Weights of a small transformer language model: no biases in attention or MLP, 4338 steps.
Each number is 200 + 40 x the weight over its row's rms, rounded and kept within 0 to 999. Layers, rows and columns count from 0. The size before them is the row's rms in percent of the matrix's.

# layer 5 attention output (transposed), 512x512, rms 0.0607, rows 17-22,80-86,144-149,208-213,272-277,336-341,400-405,464-469, columns 128-255
109,260,265,192,247,185,301,216,209,217,233,166,143,279,139,158,153,131,231,152,206,185,130,140,97,214,291,115,221,193,182,249,240,145,162,192,180,185,195,214,213,173,133,150,217,209,222,168,182,182,136,193,206,217,231,218,189,201,217,160,173,214,169,253,220,144,206,134,185,189,247,166,228,208,322,156,137,250,220,215,223,207,196,165,212,193,310,224,183,240,187,192,214,236,276,265,214,206,203,223,220,262,185,95,156,144,253,178,157,207,160,174,206,233,230,217,220,156,223,201,190,219,231,176,210,258,224,189,181
102,235,166,264,161,220,199,226,287,175,238,195,191,141,207,225,247,235,172,213,188,253,222,186,250,257,254,248,261,162,164,188,174,207,230,167,208,130,227,163,174,116,182,160,140,174,208,162,267,167,189,136,204,248,199,227,203,231,192,182,244,232,157,265,218,185,201,203,241,141,277,218,184,189,256,268,243,207,213,226,123,172,249,178,190,209,213,194,164,228,143,161,185,218,231,157,170,224,250,115,289,186,201,212,230,162,228,171,220,175,152,202,172,215,238,257,196,197,199,246,191,143,322,256,160,179,150,209,147
097,120,211,191,183,167,168,153,246,217,156,166,226,272,192,227,218,209,204,161,236,213,196,177,224,188,163,211,256,224,155,218,212,164,208,238,174,227,172,186,259,213,251,241,238,231,236,207,224,208,213,222,230,240,173,231,183,235,213,184,218,130,192,203,264,138,170,227,220,178,168,236,263,137,198,158,183,159,172,228,192,165,244,196,154,131,226,189,147,206,182,177,219,256,218,153,226,166,251,134,167,159,193,109,139,223,235,153,171,181,221,219,211,151,306,225,141,201,224,180,194,152,128,213,211,147,151,238,92
096,241,211,221,222,170,195,216,190,141,248,250,179,213,200,166,138,194,212,213,212,244,192,215,189,161,256,192,207,247,245,182,184,216,198,178,171,154,171,157,184,212,134,165,212,155,232,198,184,230,196,193,220,193,201,179,185,189,153,225,143,186,196,192,180,139,164,137,217,182,207,218,237,214,265,193,212,148,253,210,177,188,134,176,93,256,250,220,162,229,275,269,170,214,156,219,124,157,194,221,188,205,213,179,192,245,193,137,224,237,130,182,195,146,208,187,242,204,208,192,183,149,194,215,276,208,217,209,158
109,163,199,168,209,214,208,284,156,227,166,161,237,196,160,251,153,264,229,241,230,152,285,183,105,161,209,168,239,257,194,208,215,269,153,229,144,234,216,199,145,261,213,208,170,215,244,224,286,204,136,168,260,182,213,197,210,171,200,174,127,199,274,184,203,261,207,219,196,216,93,187,251,273,139,230,245,194,198,168,212,203,207,190,158,159,233,164,238,179,205,183,147,156,228,152,131,175,263,219,207,221,164,270,95,154,248,212,119,254,168,244,230,191,169,204,168,225,247,206,195,199,218,167,157,224,211,149,193
100,218,122,128,193,122,184,191,248,155,205,192,173,260,222,228,263,170,126,164,120,228,261,172,210,228,155,195,92,150,251,227,134,168,196,124,237,199,291,192,238,175,153,211,251,213,190,166,221,221,241,187,212,205,225,234,191,268,222,235,202,230,280,236,220,227,183,132,117,97,201,135,201,183,253,185,243,195,166,238,261,222,233,140,137,279,218,197,221,244,184,177,175,221,234,158,212,242,131,239,173,246,169,277,162,212,260,192,213,168,166,207,185,234,236,182,239,210,156,229,236,153,211,233,238,278,164,153,109
098,246,191,245,111,224,246,245,213,159,274,217,126,191,220,171,194,215,223,217,242,261,132,203,203,167,235,171,213,249,243,170,214,269,198,237,245,181,152,233,198,185,177,180,143,125,202,228,130,194,203,222,196,167,134,240,174,223,261,247,295,202,267,196,207,116,130,242,214,211,226,139,255,269,220,216,243,204,211,179,205,166,224,222,213,158,207,216,174,295,142,238,256,212,119,251,214,167,294,202,204,183,197,227,127,238,102,199,142,196,101,169,229,191,127,173,206,191,248,201,235,201,258,219,142,219,207,196,231
099,245,95,227,172,259,162,124,182,205,268,245,217,171,220,227,282,169,212,226,154,98,193,143,170,232,227,226,207,249,176,175,174,193,199,220,249,136,186,240,222,158,221,248,233,221,232,163,246,226,184,158,228,277,147,159,282,141,160,215,253,247,214,243,195,204,218,221,120,242,236,211,258,227,188,210,248,228,153,207,191,137,241,222,196,139,197,204,189,249,207,216,212,225,195,261,236,202,257,205,147,155,171,215,210,144,197,246,161,235,160,166,174,169,236,212,224,135,196,156,106,232,208,196,145,253,229,128,274
096,179,202,157,235,133,205,107,235,213,106,204,182,189,302,126,141,154,226,167,193,193,222,196,197,171,190,187,197,224,294,262,145,205,217,159,250,250,277,191,222,191,115,110,189,213,178,183,246,139,197,162,193,222,231,129,199,224,216,240,184,198,281,216,121,197,172,240,240,247,288,163,245,141,238,256,184,153,204,255,189,272,116,225,154,232,173,267,199,124,190,231,203,165,289,199,277,184,196,165,232,220,183,105,210,203,150,169,216,230,162,198,200,132,205,130,208,209,145,221,234,236,218,215,205,191,265,211,151
091,190,154,158,285,215,129,179,163,153,219,159,133,168,211,134,157,139,228,162,306,240,252,194,240,230,172,157,181,234,151,231,207,140,231,203,179,231,267,174,206,231,212,167,167,226,199,220,197,177,215,245,176,168,169,247,154,279,177,243,199,198,183,162,183,219,173,150,182,246,315,155,163,214,236,186,249,225,260,215,162,224,104,217,278,280,165,162,189,233,176,225,169,125,148,295,132,163,191,209,159,243,152,162,221,229,236,216,209,239,163,215,200,187,193,269,234,165,212,174,231,167,257,229,287,156,257,174,196
092,118,194,200,264,156,207,289,201,169,268,156,190,235,154,149,274,242,209,272,239,220,165,266,128,185,193,191,191,214,198,195,167,236,142,194,210,199,211,206,248,148,127,244,224,184,182,266,164,156,248,171,201,287,199,277,191,142,146,245,222,150,182,134,174,164,225,247,210,227,139,210,159,203,228,246,251,220,194,181,179,241,200,227,238,257,172,218,208,230,258,167,225,186,170,215,192,193,160,195,243,188,227,178,252,228,201,231,163,102,198,208,229,276,222,202,211,229,180,270,182,144,187,163,205,221,245,179,204
094,203,193,238,140,228,170,145,245,128,239,200,209,214,229,217,208,183,180,175,236,174,235,217,167,152,217,236,85,194,279,210,194,150,232,202,230,159,253,290,323,134,155,202,201,203,182,210,200,150,177,111,166,139,226,132,215,227,217,189,258,209,209,229,116,204,179,174,257,206,270,178,158,224,163,242,244,261,177,226,233,183,208,144,224,249,197,168,193,197,241,220,217,148,214,266,212,179,216,146,201,203,192,212,240,268,244,219,192,228,224,201,169,195,206,121,255,120,180,202,238,166,222,221,163,245,143,213,230
097,223,233,185,226,191,178,218,301,167,219,231,145,182,216,128,200,179,243,189,280,208,190,137,187,137,239,271,192,227,190,182,188,250,201,158,136,244,147,230,197,169,174,181,207,249,200,189,267,168,214,267,180,257,157,174,212,214,216,212,252,162,262,203,204,134,159,208,189,209,212,217,251,227,213,156,205,139,261,61,156,171,215,163,174,256,269,222,201,225,142,166,158,262,182,315,225,132,238,206,227,234,202,179,203,195,231,247,148,175,140,209,189,158,221,123,175,208,243,208,241,185,202,188,170,192,203,183,239
097,215,126,184,171,257,141,241,133,171,235,204,196,187,202,173,153,233,178,266,184,211,211,189,173,265,139,167,261,198,187,227,158,212,229,163,155,112,224,167,225,187,167,191,179,196,240,215,301,217,209,242,230,234,169,195,211,177,145,146,153,212,157,161,173,224,134,271,197,169,152,193,132,141,147,154,229,159,193,157,228,228,274,179,198,242,215,225,166,221,173,215,197,206,202,220,195,132,216,211,155,224,205,183,218,109,181,145,232,120,232,243,96,287,240,250,192,176,105,209,224,174,159,224,229,240,274,160,171
095,128,184,194,197,203,135,245,178,245,229,252,207,232,170,227,163,194,192,131,207,225,220,171,156,109,189,190,201,182,232,245,131,226,153,128,211,262,215,158,189,194,203,143,290,132,170,238,162,209,138,157,241,238,190,270,214,162,209,149,252,228,168,176,208,212,225,271,166,211,224,185,200,204,176,236,194,216,244,186,199,258,171,214,152,270,98,138,162,198,223,187,215,133,204,194,219,194,195,170,279,144,94,184,201,201,203,196,164,225,179,248,120,180,157,159,199,175,172,202,243,108,211,196,193,164,186,219,201
106,276,245,143,201,196,210,236,238,229,169,188,175,270,151,200,210,155,237,166,187,231,199,248,157,218,196,240,192,234,297,235,226,160,109,111,217,189,177,174,180,188,203,202,216,208,256,158,214,190,250,176,191,202,167,135,168,186,195,175,185,179,223,190,189,182,278,222,143,232,200,195,222,203,211,157,166,182,168,186,180,170,138,151,188,203,179,132,232,250,238,209,223,151,199,205,217,192,194,255,168,175,197,232,212,129,174,150,203,245,186,243,228,238,192,256,115,172,233,203,198,161,131,177,150,178,218,258,207
093,260,253,155,182,171,196,136,181,211,182,191,232,189,242,148,162,215,188,228,102,228,220,213,167,233,170,247,181,69,170,242,154,251,180,201,142,283,181,171,161,220,220,173,220,133,208,250,146,234,279,199,215,134,207,252,170,221,223,101,158,209,174,236,187,256,222,190,233,274,203,165,259,239,220,263,172,167,160,219,174,238,258,230,207,264,165,209,183,181,226,213,192,199,200,255,200,190,237,214,229,239,217,183,234,150,143,204,198,246,134,137,192,262,215,176,150,320,222,140,190,169,185,147,188,278,270,232,261
096,200,234,245,275,226,210,218,260,232,146,189,248,207,219,221,150,239,257,203,224,238,165,173,233,192,234,197,209,163,159,191,212,175,187,250,230,231,210,127,199,158,197,216,139,207,148,268,168,178,226,138,127,279,219,257,325,239,198,209,201,227,227,170,191,277,212,274,169,233,237,175,259,188,165,163,158,195,189,222,273,199,215,261,246,121,152,185,164,198,192,231,154,141,176,288,249,217,161,178,161,161,209,212,154,229,113,178,210,179,178,187,206,212,211,220,285,224,216,216,233,247,261,266,228,174,204,152,215
104,246,215,207,219,147,111,156,184,266,286,223,216,166,306,180,165,231,187,120,202,164,277,215,181,128,148,173,185,197,185,178,230,126,261,220,159,179,242,195,141,238,196,221,158,191,231,246,165,234,186,222,146,279,148,190,163,166,257,168,182,240,228,155,201,189,250,216,118,169,211,166,255,173,189,246,141,266,195,250,220,116,237,185,238,243,133,277,243,205,288,152,243,205,164,194,226,151,135,208,208,254,212,211,232,209,205,197,247,211,188,257,256,217,269,151,239,280,174,150,178,145,275,134,251,225,171,269,216
104,180,206,152,174,213,120,213,168,201,218,136,150,157,180,170,189,199,211,198,205,119,193,228,174,196,208,182,275,253,235,215,227,179,116,169,216,263,228,183,224,208,235,179,236,225,276,275,195,211,218,270,263,206,291,183,240,181,214,176,284,141,155,186,237,146,252,225,295,197,94,130,202,241,202,233,267,214,194,166,168,236,247,189,216,265,190,171,116,147,234,192,306,152,213,112,204,225,191,192,266,197,201,194,275,164,88,239,225,198,134,216,165,223,109,199,133,225,158,194,176,194,242,168,225,203,161,165,197
099,189,176,166,169,205,235,216,196,198,154,195,200,261,137,168,219,200,145,226,274,238,106,256,189,179,181,200,249,160,129,254,219,276,167,274,196,183,219,279,186,223,199,219,212,119,167,192,229,179,224,251,233,181,207,216,204,238,175,241,195,204,222,214,219,256,202,225,232,192,213,218,195,185,168,241,224,134,194,211,211,205,207,215,168,107,157,225,213,215,209,234,247,196,212,231,202,178,219,221,187,204,171,205,210,256,172,252,211,134,136,154,257,212,218,200,286,206,217,216,207,187,184,176,253,213,165,180,268
098,176,176,214,209,231,167,240,231,225,208,165,230,211,150,186,191,234,180,145,175,205,204,173,152,208,186,118,226,196,194,133,204,180,187,231,238,216,190,121,162,206,206,183,179,243,222,285,132,201,177,189,201,246,156,209,214,170,180,139,236,214,259,144,205,171,197,235,254,172,180,189,205,99,237,191,255,189,237,137,172,205,207,202,251,183,259,132,232,165,124,257,179,167,138,234,241,247,131,197,197,126,165,183,239,240,171,194,148,151,212,206,197,244,180,197,217,191,230,137,140,178,228,208,228,218,181,150,232
099,225,265,168,236,189,183,152,240,191,257,221,173,247,189,207,234,186,259,222,93,149,178,167,185,185,205,282,180,228,162,163,144,245,198,154,237,114,185,115,305,172,194,235,188,192,195,183,202,151,219,209,213,192,175,213,154,170,115,131,166,140,164,177,179,163,210,177,205,229,188,269,145,209,137,159,173,241,224,175,232,219,194,195,227,209,224,170,212,239,261,185,214,121,175,222,201,222,182,152,252,199,238,204,243,155,169,277,183,193,237,238,187,171,229,221,185,166,225,190,227,212,239,227,153,179,187,201,206
099,224,227,197,208,194,135,197,182,249,177,253,250,255,180,146,219,212,273,193,124,191,174,163,147,146,238,210,149,218,204,198,226,233,216,262,224,218,224,247,194,151,228,240,172,205,160,207,164,202,191,189,190,184,155,208,152,225,277,148,169,218,54,257,136,174,268,242,121,208,275,276,166,177,220,155,105,219,231,177,184,192,154,207,235,248,263,180,215,154,230,200,195,186,201,251,155,206,244,203,238,141,179,253,166,130,190,217,219,211,223,220,237,274,221,144,192,178,227,119,198,248,189,189,222,266,158,221,227
096,273,215,177,187,175,182,188,233,271,242,175,198,145,219,173,287,177,300,242,217,187,227,243,248,188,203,247,153,228,153,286,240,229,155,270,249,189,166,161,190,169,192,241,231,179,155,228,148,92,201,209,149,151,196,170,148,207,194,228,251,144,171,197,109,208,189,184,135,163,202,220,192,200,152,200,211,223,215,210,216,252,181,248,195,267,168,176,134,226,260,191,240,143,263,269,265,191,236,161,244,212,279,209,219,238,250,262,212,181,169,259,188,200,228,161,207,195,170,233,242,244,171,181,253,168,229,173,255
100,160,165,243,240,268,166,134,169,230,199,200,247,209,170,210,259,167,230,180,161,222,273,276,204,274,190,207,199,223,169,180,172,272,195,193,233,185,202,168,204,237,175,215,249,192,219,197,193,155,147,138,175,136,255,237,144,145,182,184,181,183,195,115,156,234,206,205,253,170,221,194,202,151,216,189,208,182,156,124,265,254,222,170,204,211,239,189,239,113,214,167,180,235,263,195,189,216,179,182,191,253,156,253,193,219,210,262,253,250,149,214,203,163,239,177,150,183,267,149,278,250,200,190,244,263,161,163,166
101,219,166,201,183,133,172,189,194,201,172,183,230,122,212,188,110,194,260,146,171,129,183,216,206,102,129,214,311,168,214,136,186,219,180,236,222,204,164,168,145,242,236,255,227,243,264,207,298,253,278,196,171,144,187,163,260,226,203,327,222,254,241,129,244,176,208,158,203,180,178,148,194,262,180,143,154,244,177,166,185,176,169,237,170,188,199,218,236,134,267,163,213,200,210,203,128,156,218,185,231,179,189,208,184,244,226,191,242,140,242,141,166,170,215,184,216,193,180,239,187,174,208,213,201,217,125,267,113
104,185,217,184,249,194,182,161,160,179,214,232,173,204,188,211,206,138,153,131,210,248,203,137,211,224,258,242,325,217,144,209,251,160,117,225,128,198,167,185,223,244,221,220,188,227,241,175,128,217,229,138,167,252,222,182,193,214,199,233,191,220,166,186,221,200,227,216,206,256,172,183,203,150,168,169,130,137,137,254,250,229,149,225,150,196,286,120,286,223,255,203,132,184,214,187,156,268,183,226,137,211,199,141,206,201,119,176,196,193,232,215,218,229,158,281,169,267,239,143,249,269,243,196,225,206,240,216,225
100,201,246,192,276,249,266,239,163,179,226,186,198,214,216,223,271,204,222,192,190,295,241,236,209,163,122,208,222,288,233,165,208,154,228,191,193,226,224,188,221,199,152,172,278,271,222,243,215,204,217,171,251,216,223,230,212,174,140,254,189,252,217,276,212,195,221,272,216,231,173,199,314,245,130,235,146,222,163,191,158,247,151,118,262,170,79,224,225,187,258,140,181,180,274,180,200,209,179,194,199,275,241,225,312,196,182,219,157,143,138,196,206,225,208,198,197,229,281,263,238,249,232,202,209,230,271,229,205
094,200,177,135,187,188,147,192,161,161,304,164,202,184,232,230,225,212,182,177,200,238,164,250,151,268,185,219,236,193,224,166,210,222,166,184,217,201,215,211,184,239,246,108,222,201,240,220,236,235,206,165,175,205,164,238,234,245,165,173,176,295,160,244,172,182,222,139,201,164,203,194,142,131,136,156,255,233,219,170,252,226,264,221,177,197,153,255,267,218,125,246,204,247,253,203,252,257,244,196,257,215,139,206,268,240,217,173,154,283,223,154,179,197,198,190,180,178,254,183,194,152,158,231,283,201,208,198,233
100,200,237,228,200,223,135,180,228,161,232,160,150,173,271,149,194,154,262,282,215,145,141,134,161,154,154,221,149,170,118,209,214,163,215,137,110,239,137,187,196,213,205,274,188,195,195,268,191,246,155,213,312,262,183,193,211,171,186,221,236,260,194,212,211,200,175,166,263,103,212,220,216,196,218,191,258,158,178,228,181,238,214,288,195,238,142,160,245,173,145,216,238,200,198,266,260,127,227,246,188,104,244,149,345,195,146,211,274,154,216,154,230,214,187,220,232,193,195,229,213,163,245,211,217,216,196,212,214
110,223,197,258,172,189,204,169,219,144,190,255,268,184,245,203,256,211,219,142,173,178,281,160,200,197,180,203,215,209,220,229,213,228,219,241,163,207,124,192,221,175,244,213,194,208,160,152,247,223,180,61,205,211,249,236,266,251,190,71,185,186,186,186,191,184,192,194,200,170,239,254,169,206,168,213,204,269,251,190,255,200,184,248,274,219,174,173,189,284,198,157,127,171,195,170,200,234,152,249,204,224,265,154,195,238,215,150,144,274,233,190,265,211,185,232,206,240,121,189,138,200,247,164,214,192,209,190,236
113,268,262,164,246,234,255,219,215,199,227,194,189,200,216,201,223,174,161,300,231,283,216,252,203,249,264,266,202,201,207,253,221,190,266,144,197,144,183,294,195,230,191,218,194,232,160,226,167,166,191,225,218,227,175,215,184,207,308,159,221,217,236,229,153,247,159,217,178,193,159,218,216,172,154,256,252,166,167,203,190,264,168,180,163,224,251,231,136,189,206,193,195,249,115,149,232,196,264,142,224,167,190,201,240,205,176,134,191,142,142,232,158,219,186,162,106,218,171,237,233,224,152,152,233,234,318,161,200
102,191,258,160,235,222,283,247,178,219,170,279,243,144,208,205,205,193,235,205,226,148,185,169,111,196,164,190,238,233,195,168,213,236,202,229,220,190,219,182,198,231,184,242,273,222,141,151,179,181,157,280,212,243,141,119,197,181,185,255,219,218,247,194,284,265,125,227,101,162,154,120,224,269,185,188,188,176,199,185,195,258,200,180,186,232,119,246,261,223,164,185,232,195,201,164,145,219,168,224,145,205,285,243,173,229,188,147,241,197,295,225,282,217,181,280,237,220,216,288,235,208,161,113,176,233,159,154,209
117,220,194,156,139,202,232,231,204,255,183,300,225,219,235,273,181,227,168,155,264,125,224,152,218,185,265,202,184,174,260,253,185,233,239,205,180,194,251,175,150,153,154,212,231,188,215,189,199,149,255,217,171,161,193,201,198,181,280,217,189,217,217,194,274,247,165,257,192,171,223,155,172,228,162,197,252,154,197,254,196,136,193,188,214,241,256,194,175,180,190,219,242,216,160,224,252,227,208,192,165,134,250,186,209,189,247,155,177,167,239,165,187,183,128,148,141,202,218,239,182,142,228,204,208,197,213,180,232
130,173,203,177,241,263,188,189,315,190,178,246,239,239,181,160,136,189,221,223,186,216,222,211,266,184,134,119,165,199,196,210,247,155,215,203,191,193,223,224,282,189,214,162,222,191,206,189,233,217,154,197,131,156,246,211,150,237,196,185,247,180,214,187,209,224,144,196,138,253,291,219,297,217,157,239,151,243,195,151,225,229,192,195,183,164,249,241,177,161,163,57,260,193,218,262,184,190,194,164,213,220,246,142,187,183,202,232,136,223,114,226,186,197,166,272,190,199,204,211,278,251,195,172,186,170,152,165,183
113,139,210,181,193,202,184,252,227,175,135,236,223,179,192,162,211,157,214,224,244,242,145,241,183,144,213,203,216,201,252,110,177,182,227,215,193,226,194,143,205,196,231,109,215,227,183,241,168,160,217,172,162,197,176,144,214,220,173,269,252,161,131,241,174,170,162,180,227,168,177,289,171,105,248,157,157,138,191,122,188,198,142,173,188,249,226,207,246,221,193,245,219,250,203,192,200,242,247,278,180,243,199,228,205,232,184,210,129,231,190,200,156,182,243,267,186,208,200,249,216,255,177,208,270,184,174,253,129
092,239,184,224,259,117,206,256,185,162,212,241,221,220,155,174,169,237,165,181,195,216,162,133,185,169,256,175,268,144,240,221,237,87,194,178,190,149,163,189,273,173,148,199,257,176,219,273,186,172,160,129,155,181,186,225,166,149,171,197,225,267,253,229,230,200,210,244,216,308,208,197,169,203,208,118,189,297,232,183,188,213,204,205,171,139,220,224,280,219,167,195,182,286,159,237,225,243,201,145,94,164,161,216,216,163,290,259,143,198,181,249,209,110,226,124,220,204,169,228,195,161,172,258,173,161,220,199,173
088,202,189,260,147,207,161,203,268,191,201,185,228,194,182,207,187,196,212,217,286,205,137,232,212,249,209,207,191,214,193,179,262,234,198,191,192,147,165,244,186,209,176,272,198,215,269,195,158,140,164,211,203,205,207,122,260,241,182,213,232,142,268,203,219,153,154,167,212,144,171,176,206,166,266,283,119,185,160,170,233,132,202,222,148,172,231,182,220,213,154,280,207,145,104,219,183,208,248,166,220,269,224,203,225,199,191,231,207,149,238,162,269,276,188,218,250,202,162,209,240,203,166,246,253,151,178,199,186
092,241,178,268,201,186,231,223,242,127,267,199,230,214,210,187,153,234,191,150,242,158,280,172,187,199,238,205,166,161,176,192,243,233,270,287,189,212,198,236,189,248,266,210,145,169,208,241,111,310,135,169,220,118,201,231,245,98,156,209,175,206,153,182,213,188,205,233,185,209,195,244,202,207,234,130,160,221,232,158,246,232,220,256,179,141,216,161,247,190,159,259,245,147,99,178,245,208,211,209,295,142,182,279,141,226,225,175,162,205,132,261,183,234,194,173,250,171,184,172,172,223,193,229,182,209,222,129,151
082,242,246,234,246,203,168,176,237,229,181,153,190,142,160,210,176,204,169,265,171,184,161,263,157,209,194,215,276,62,231,192,181,231,234,214,188,264,175,276,192,184,233,175,221,280,193,194,222,161,183,203,180,188,185,115,171,222,231,191,219,178,195,268,179,184,224,254,154,147,116,186,198,211,143,144,244,201,261,230,279,177,183,206,220,241,163,214,158,138,197,209,259,175,241,185,182,198,247,171,203,186,214,176,188,163,228,248,234,185,253,189,208,225,179,163,199,228,153,139,296,190,206,179,221,163,335,179,139
083,240,214,235,153,229,266,194,157,214,160,226,153,179,190,211,178,164,203,236,145,173,191,198,169,216,290,176,161,212,221,202,232,239,145,156,286,200,164,220,210,288,240,244,209,201,251,176,208,101,214,261,182,182,243,192,203,184,241,222,321,175,312,203,218,200,168,219,224,221,122,214,231,206,199,256,112,167,188,194,220,130,200,177,242,202,207,129,202,162,179,211,160,208,232,225,245,158,167,169,149,213,218,244,222,244,191,262,259,201,229,135,167,177,184,192,189,193,176,177,210,248,247,232,198,209,222,212,190
087,184,243,148,289,128,220,170,186,190,161,176,164,169,229,188,209,165,262,247,269,245,174,167,241,284,199,183,213,179,191,186,234,194,226,257,242,214,211,199,139,236,230,256,254,230,194,260,226,178,191,216,225,226,139,175,237,184,137,172,201,161,196,287,202,209,196,186,163,207,208,219,254,132,273,132,164,202,236,261,220,261,210,194,88,221,242,263,188,197,158,157,245,185,169,273,270,159,185,218,277,200,239,248,136,204,195,262,243,186,215,198,232,221,278,184,170,174,226,213,159,169,207,131,247,222,207,232,169
099,168,212,217,172,226,166,169,176,193,248,146,242,173,122,212,189,132,196,190,163,162,200,158,161,154,248,186,159,213,269,220,206,230,198,165,214,224,181,125,242,199,159,223,117,230,175,181,249,217,186,270,107,198,231,154,209,177,242,229,152,146,228,178,249,253,208,165,192,219,245,243,207,182,167,165,189,242,255,192,135,171,198,169,221,214,231,224,229,177,210,217,161,276,240,228,168,277,167,204,199,176,145,239,168,135,204,165,188,222,273,224,146,220,203,293,235,175,214,205,162,195,161,226,172,142,159,197,174
105,193,263,196,197,189,243,181,208,106,232,177,232,201,272,216,221,234,161,140,206,225,280,221,252,176,202,248,225,197,197,174,145,251,171,178,189,179,212,206,237,231,240,162,244,212,238,196,208,170,294,209,140,117,232,188,222,237,182,221,156,241,161,156,215,225,195,153,239,217,165,196,179,163,250,169,217,185,211,225,198,237,219,201,256,200,185,223,188,212,218,231,186,175,195,208,55,237,171,286,164,127,234,281,230,125,139,205,247,231,239,228,249,194,153,185,243,268,250,213,189,247,185,237,190,203,154,255,137
093,141,224,200,135,191,132,187,107,225,200,119,208,310,187,239,238,179,178,274,206,187,191,283,211,206,159,143,182,218,96,248,228,229,176,234,201,178,131,216,254,270,232,168,238,153,156,195,255,127,215,214,204,205,257,242,271,216,197,173,133,177,172,111,115,197,204,210,233,227,174,303,159,253,174,168,243,203,208,243,323,155,233,181,187,130,181,253,169,217,202,192,177,188,196,202,207,176,192,221,177,216,195,225,141,193,287,219,213,88,173,208,195,191,172,219,216,151,227,246,168,237,176,227,235,154,236,226,259
092,126,155,234,143,202,211,329,196,176,149,180,240,206,190,205,220,181,181,246,118,200,208,229,140,132,245,182,174,297,190,222,265,211,149,209,200,149,228,164,226,165,183,222,147,180,137,202,192,182,165,182,172,138,279,242,147,199,226,171,243,218,235,252,155,273,212,186,223,180,209,240,203,180,226,264,159,205,227,262,173,210,126,217,171,98,172,232,191,223,234,163,178,225,189,190,225,222,170,234,189,198,180,202,76,185,243,135,266,212,156,240,188,179,193,274,255,144,171,114,213,258,171,214,160,203,121,223,240
097,164,150,178,181,222,334,124,264,204,105,164,172,152,234,240,213,160,175,153,200,213,195,126,201,173,217,197,186,166,232,214,179,205,141,261,149,161,258,213,260,164,229,172,152,145,172,204,247,227,213,170,212,235,198,167,145,221,140,214,198,139,179,227,191,206,108,259,247,172,171,165,159,162,192,145,234,186,195,279,132,217,144,192,225,158,214,146,136,204,161,277,146,237,186,157,197,133,300,153,197,198,176,164,198,181,163,137,213,165,255,111,180,204,208,160,205,164,165,205,210,160,199,188,203,205,213,229,204
101,149,187,177,210,133,249,171,159,202,178,246,211,260,202,196,198,130,136,169,170,248,199,204,261,203,186,168,263,173,204,244,218,207,134,206,275,185,195,278,193,162,219,137,203,206,114,167,177,192,228,282,266,210,179,243,191,277,201,159,211,173,209,241,244,184,156,241,189,244,225,171,223,270,208,194,233,188,222,211,178,177,203,188,226,97,149,243,131,240,142,202,91,231,170,179,272,290,147,251,141,265,229,185,262,211,170,172,244,259,257,205,146,215,184,256,228,230,248,153,136,207,182,177,246,242,222,236,244
# layer 5 attention value, 64x512, rms 0.0575, rows 17-22, columns 128-255
099,220,126,212,139,170,135,204,186,245,179,154,216,289,241,167,241,257,153,294,145,168,232,200,165,221,209,192,178,252,164,196,207,158,89,191,238,239,220,174,280,184,190,227,185,191,141,206,109,245,230,203,167,228,218,192,159,279,196,144,177,177,203,271,195,154,215,244,155,221,245,299,208,214,191,148,155,253,162,239,193,254,160,203,193,203,169,131,214,217,246,255,222,188,202,161,222,144,167,251,203,179,172,190,216,168,172,265,137,194,114,191,256,233,236,265,179,161,277,224,135,184,177,164,203,184,158,244,184
099,230,242,232,202,174,281,186,215,166,217,274,176,206,121,218,197,291,165,142,259,202,193,185,230,173,115,213,167,134,211,227,200,239,159,169,212,212,221,191,212,277,239,188,206,179,269,209,180,260,275,202,189,156,190,173,211,231,130,220,195,223,222,216,266,214,194,190,242,174,221,177,145,135,198,102,212,243,175,185,216,254,230,194,243,210,245,171,191,253,238,227,150,170,162,183,168,191,163,192,195,205,199,188,170,227,119,207,171,199,173,85,198,187,184,270,242,312,267,140,186,194,112,171,157,251,153,228,216
105,272,150,245,207,204,184,192,168,301,247,214,213,228,145,154,196,269,166,178,214,264,200,228,256,241,216,294,237,149,233,196,165,201,147,179,287,312,284,241,271,205,187,238,152,224,144,132,262,192,158,180,198,280,156,186,187,170,226,229,193,120,214,119,221,173,197,216,185,208,202,220,147,226,164,240,123,195,191,233,194,218,227,204,127,204,177,176,193,188,226,199,163,154,307,184,173,191,241,177,267,214,248,197,217,191,147,169,152,188,243,239,284,269,233,191,177,198,208,177,231,260,245,253,181,282,206,251,229
101,177,225,189,238,177,196,156,187,238,181,158,216,275,127,223,266,140,223,168,209,183,239,173,232,270,187,265,182,210,194,217,167,194,117,159,198,285,109,187,171,214,182,223,224,288,158,236,208,210,227,227,112,150,231,151,161,183,217,238,210,230,203,166,211,157,259,218,207,214,253,243,184,213,148,200,126,128,242,204,179,129,133,206,238,209,132,221,187,250,159,139,223,178,235,248,207,268,131,220,165,225,253,199,278,223,201,238,230,138,246,260,246,181,172,173,194,182,189,156,166,160,229,332,167,177,169,162,210
101,284,162,217,236,117,188,187,268,208,202,151,153,212,161,190,122,146,261,248,213,203,168,187,240,188,206,236,233,216,210,191,173,222,185,238,183,269,200,201,164,183,191,249,195,217,182,165,222,229,205,159,215,203,186,206,170,189,175,237,145,236,219,162,224,219,225,132,110,186,230,213,243,180,131,235,202,242,268,193,174,220,177,221,159,275,139,177,161,176,206,227,271,148,160,255,156,232,212,175,241,129,143,213,145,140,222,243,137,113,161,182,265,218,180,174,207,106,207,256,240,137,261,195,201,167,185,245,196
104,230,234,185,243,233,228,148,198,209,184,200,195,156,216,150,175,201,205,150,137,185,187,220,268,224,159,142,212,138,173,232,240,146,209,95,227,201,238,204,241,250,246,165,159,193,276,277,198,215,207,204,143,194,228,166,164,263,211,198,110,258,158,165,191,247,131,208,160,216,201,162,157,239,210,239,228,252,168,243,312,166,224,198,202,197,185,205,230,175,193,246,178,196,239,247,156,300,130,206,226,195,204,236,212,176,216,165,168,171,182,156,164,244,148,176,157,200,204,180,231,201,208,240,215,123,187,190,165